Each number is 128 + 32 x the weight over its row's rms, rounded and kept within 0 to 255. Layers, rows and columns count from 0. Numbers have three digits each. The size before them is the row's rms in percent of the matrix's.

# down: layer 5 MLP down (transposed), 2048x768, rms 0.0322, rows 1203-1216, columns 448-511
# gate: layer 5 MLP gate, 2048x768, rms 0.0322, rows 1204-1216, columns 448-511
# up: layer 5 MLP up, 2048x768, rms 0.0322, rows 1204-1216, columns 448-511
down1203 101:135126136144137122127107133110113110145133177106211130128090144157092101183106165171121123144197140099120106161118146082141155188099140144127104109122185142153122108109128126144127102086069110
gate1204 090:122180138152107169129132091146107129168095166084098093197202173117143153143091162116127113170123105133143135150121164127152147079098114102123086117156109117112138189116177083117163120228135066
up1204 091:142100090057096189170182097155181119085107115153126113132139182080094117174152122101128102132127125141144116104160118152215121135153113073099156070128164086105141155202153119078076066197132108
down1204 096:138176026131129112148180079180147090101069125136139191089086148145155163206139184124183132160139094138072110175119140102154080161145103145131108102131141131161114104143140129089103201162176137
gate1205 099:123121158128090086156181121080141136108179173138138117119091160120141098172123135095144088113094153104140159131127118201108125099137177104129129146083157113156116100116109121071136136140090085
up1205 101:102128133105133160046114110134149127165132105165172124150117116099103156164111137083171152145083178159086126143152058095111091150184147117148109123095079134097138099111136111168089153121153134
down1205 103:176161143110112099097143149068150125149118139184110174115165200124123179126174131096099127144158122167120124096064065158100097153131165134073155103139127068101126114128173116166101126114141105
gate1206 098:060095146148144082154147123092079080131133108140087128087182087128206147176136166163140156157133122119175090124099141140130146164113076135114139103096181106147159095073104129163115117108132132
up1206 101:121086110187124134144102133164148117151178129116147127177097121153162131145171168183112146097098155082143114076159160128109101149106127128095162081107174178103180145121095139129138111054136076
down1206 108:091127134173090102087164119084141150157155096113123096177145165117093089141127114155042095120078111138146139103129103100171155131107129128124194104088119127122092139075118126149096157140108119
gate1207 095:123109139133103137144117177138111146145111153153153137083060113103137122120119123139113140113164122184097205161115094108147145127131095112161122098147153121140132119150151130115178168156137126
up1207 094:176091158134095079159188105082201155139156133132094150102118154096120105148103127112124151139114091128094108163113156167106103100212113206118115116174121155142132093136142180155106136130062117
down1207 102:161190162146134152179161104108076147081148136129089091148160169144122134118135138089075099132145139118075065166121108126136147156150154083073137112165159189112100034114149114163120179141109121
gate1208 100:122125087089149097133161143139090124092159125133151157143172145109128115140103142079151103133197157180089042103077138126149102104197128164069124162097161124113208150097103106128067156069126109
up1208 100:123104152101125083144123142123137131138087125114111132171133120195151099138121122122094190131030079150135087083162239152146160092121117144156152137128126105115152083120138128176173214144148110
down1208 100:086102161114118122096141081093153126116098120095097078157158077167107169087147081165066116127122081138161076188112110107139073133077156134135106096138152106123172092145083185091084177166095127
gate1209 105:118150070161120114142159127141126185174118157135066167073102094127118143196172134176145059135084087141131130134129135069110151114088110110138150131123112152190130142144144124151110148105162134
up1209 098:183129105138121118152133114157117110117118153179145120141093129152069122154151083143152132151153084109114122106154132147133117084092136101086109124148172134108139093164098186179101136174193053
down1209 100:158071157078146082136146120125103170105142112117122116132139123187088137131116133155125130158198093129094124151111099133135070178102166088135101141095121095087143076139090126145138139146205081
gate1210 101:132139114173110141081153185177159130109143141149112132094191210112150126094119161123107092092083100165156139109120136190187184120149109121120145133109123091106121094115093146130148157119190136
up1210 103:150196121165135111132175169148164116140139195190135148146136111091145112160105172064109078190145116057087129122158120139144113118122102168055163119062144106081154195109112059093127146120092121
down1210 100:106148131158145142166189137146138113101189073135077188124129163130123085123132164159118115132117136079134117138101149103147075135117098104104154140104085105106146163088128126091094110119122119
gate1211 100:122134084111152147199124121144113134198130114145142115117137118082141140097107112161194079158102117120150151179136143101145167098120145182076145143143127112156133198196083070146114135139099145
up1211 103:132133095167118148190163100166132095160151101135135109159158138139140148102113146149158124082113089090120168127135129121123125086154119082144108154139122136133101105106086162109130145105116119
down1211 103:087123086141129173092143075112154137140138143137187121141128151122141133121152154173142121117127107132155144140117089172153100126108166131082172175120128092131117218091090169203126162083166124
gate1212 103:099064087105108137117109076104150117162108112140142203106169198136127169135062140101085125117117168115141091162133164111138127111119123152150144089068126152143123104156188133157111116184174182
up1212 107:131127193088109166129080043103133205152158143119115144164148103111153122139128121061128102132124183069121078128138126128132068180197114096150112118086206179126167132167125121115105128158184120
down1212 109:152127128095136160110145118130144122125142113129113126139103160157131103113125055114200117078138160123154087141114155101149123125197130116122146133123208173120159109176109138169106130178151147
gate1213 098:148105159104135120094118079145085100069137165191060114127171091176178145070134123127124121142136159112075110108181145122147085123092089108124147113098123125172135070166103189081139136139116084
up1213 100:122127168103139137119172071123116103140148122038070123120179141106090150141180125133102116135122125124183137100143128166107084176124083113182096102102080101232157095122137101195183086150172084
down1213 100:140086154131221102121143097112124107121141121153035081187067134146123140156119113055117085068129115140165140137115136128040113137075123117105158104131070124194164079161104069069068130171161129
gate1214 093:167045076092120156142128126144084119151128116181196160117122111090075103122149123180162052154100181132146134156124126103107075058099115132102128160074148067126142135127168094162093163104106166
up1214 097:124122147151164143082149146125114149142132097059074174144090141228163136086162099079087169118077148166101174081167098156154174157198131128154143099096090164075096128138163128114144093145190175
down1214 097:116064161101096110126143166191087157151144156075143120088084121142081138135161114116146108125179124075083204140090169107069113173064159132105089104118059148110102148109150096084105134130124140
gate1215 095:151078136168108101117110131173145106138124135155126100141142037067108152063093147080110129063105125186128127084090051195067097109107060110117159144157159102113093128131112146152210122149164116
up1215 092:097157084144067098136096148123093116099127096187168114141128059148139151124153150143144090134056131134141209120184118153133124145105048139139114119161096098133227097155108131152109132185117123
down1215 098:122122117140135082097134098125131112183169146131085148109172097125141120103157220140155074122167146200067129105162112151147125148126096160128134103166109129112124143117086143186120163165167126
gate1216 109:100137127146157153162140092123127092223139134123096144147098134135130133150078148162134116159079155168169069134077136122172128075159130174137120102098135136134105101126082186125138170089133149
up1216 117:117144056178106172185154103122090144207134083125155178119076102159113117203110188103144103177111177178166113108056135150138125105144065162124168124106120118112112151162062139108161160120064131
down1216 102:083168075154115140077117141060133065183190131123136142188166137164091157128129131133142078136116167137152165098092166127136120129136090098100138102120118114093088112190084187125120113097073118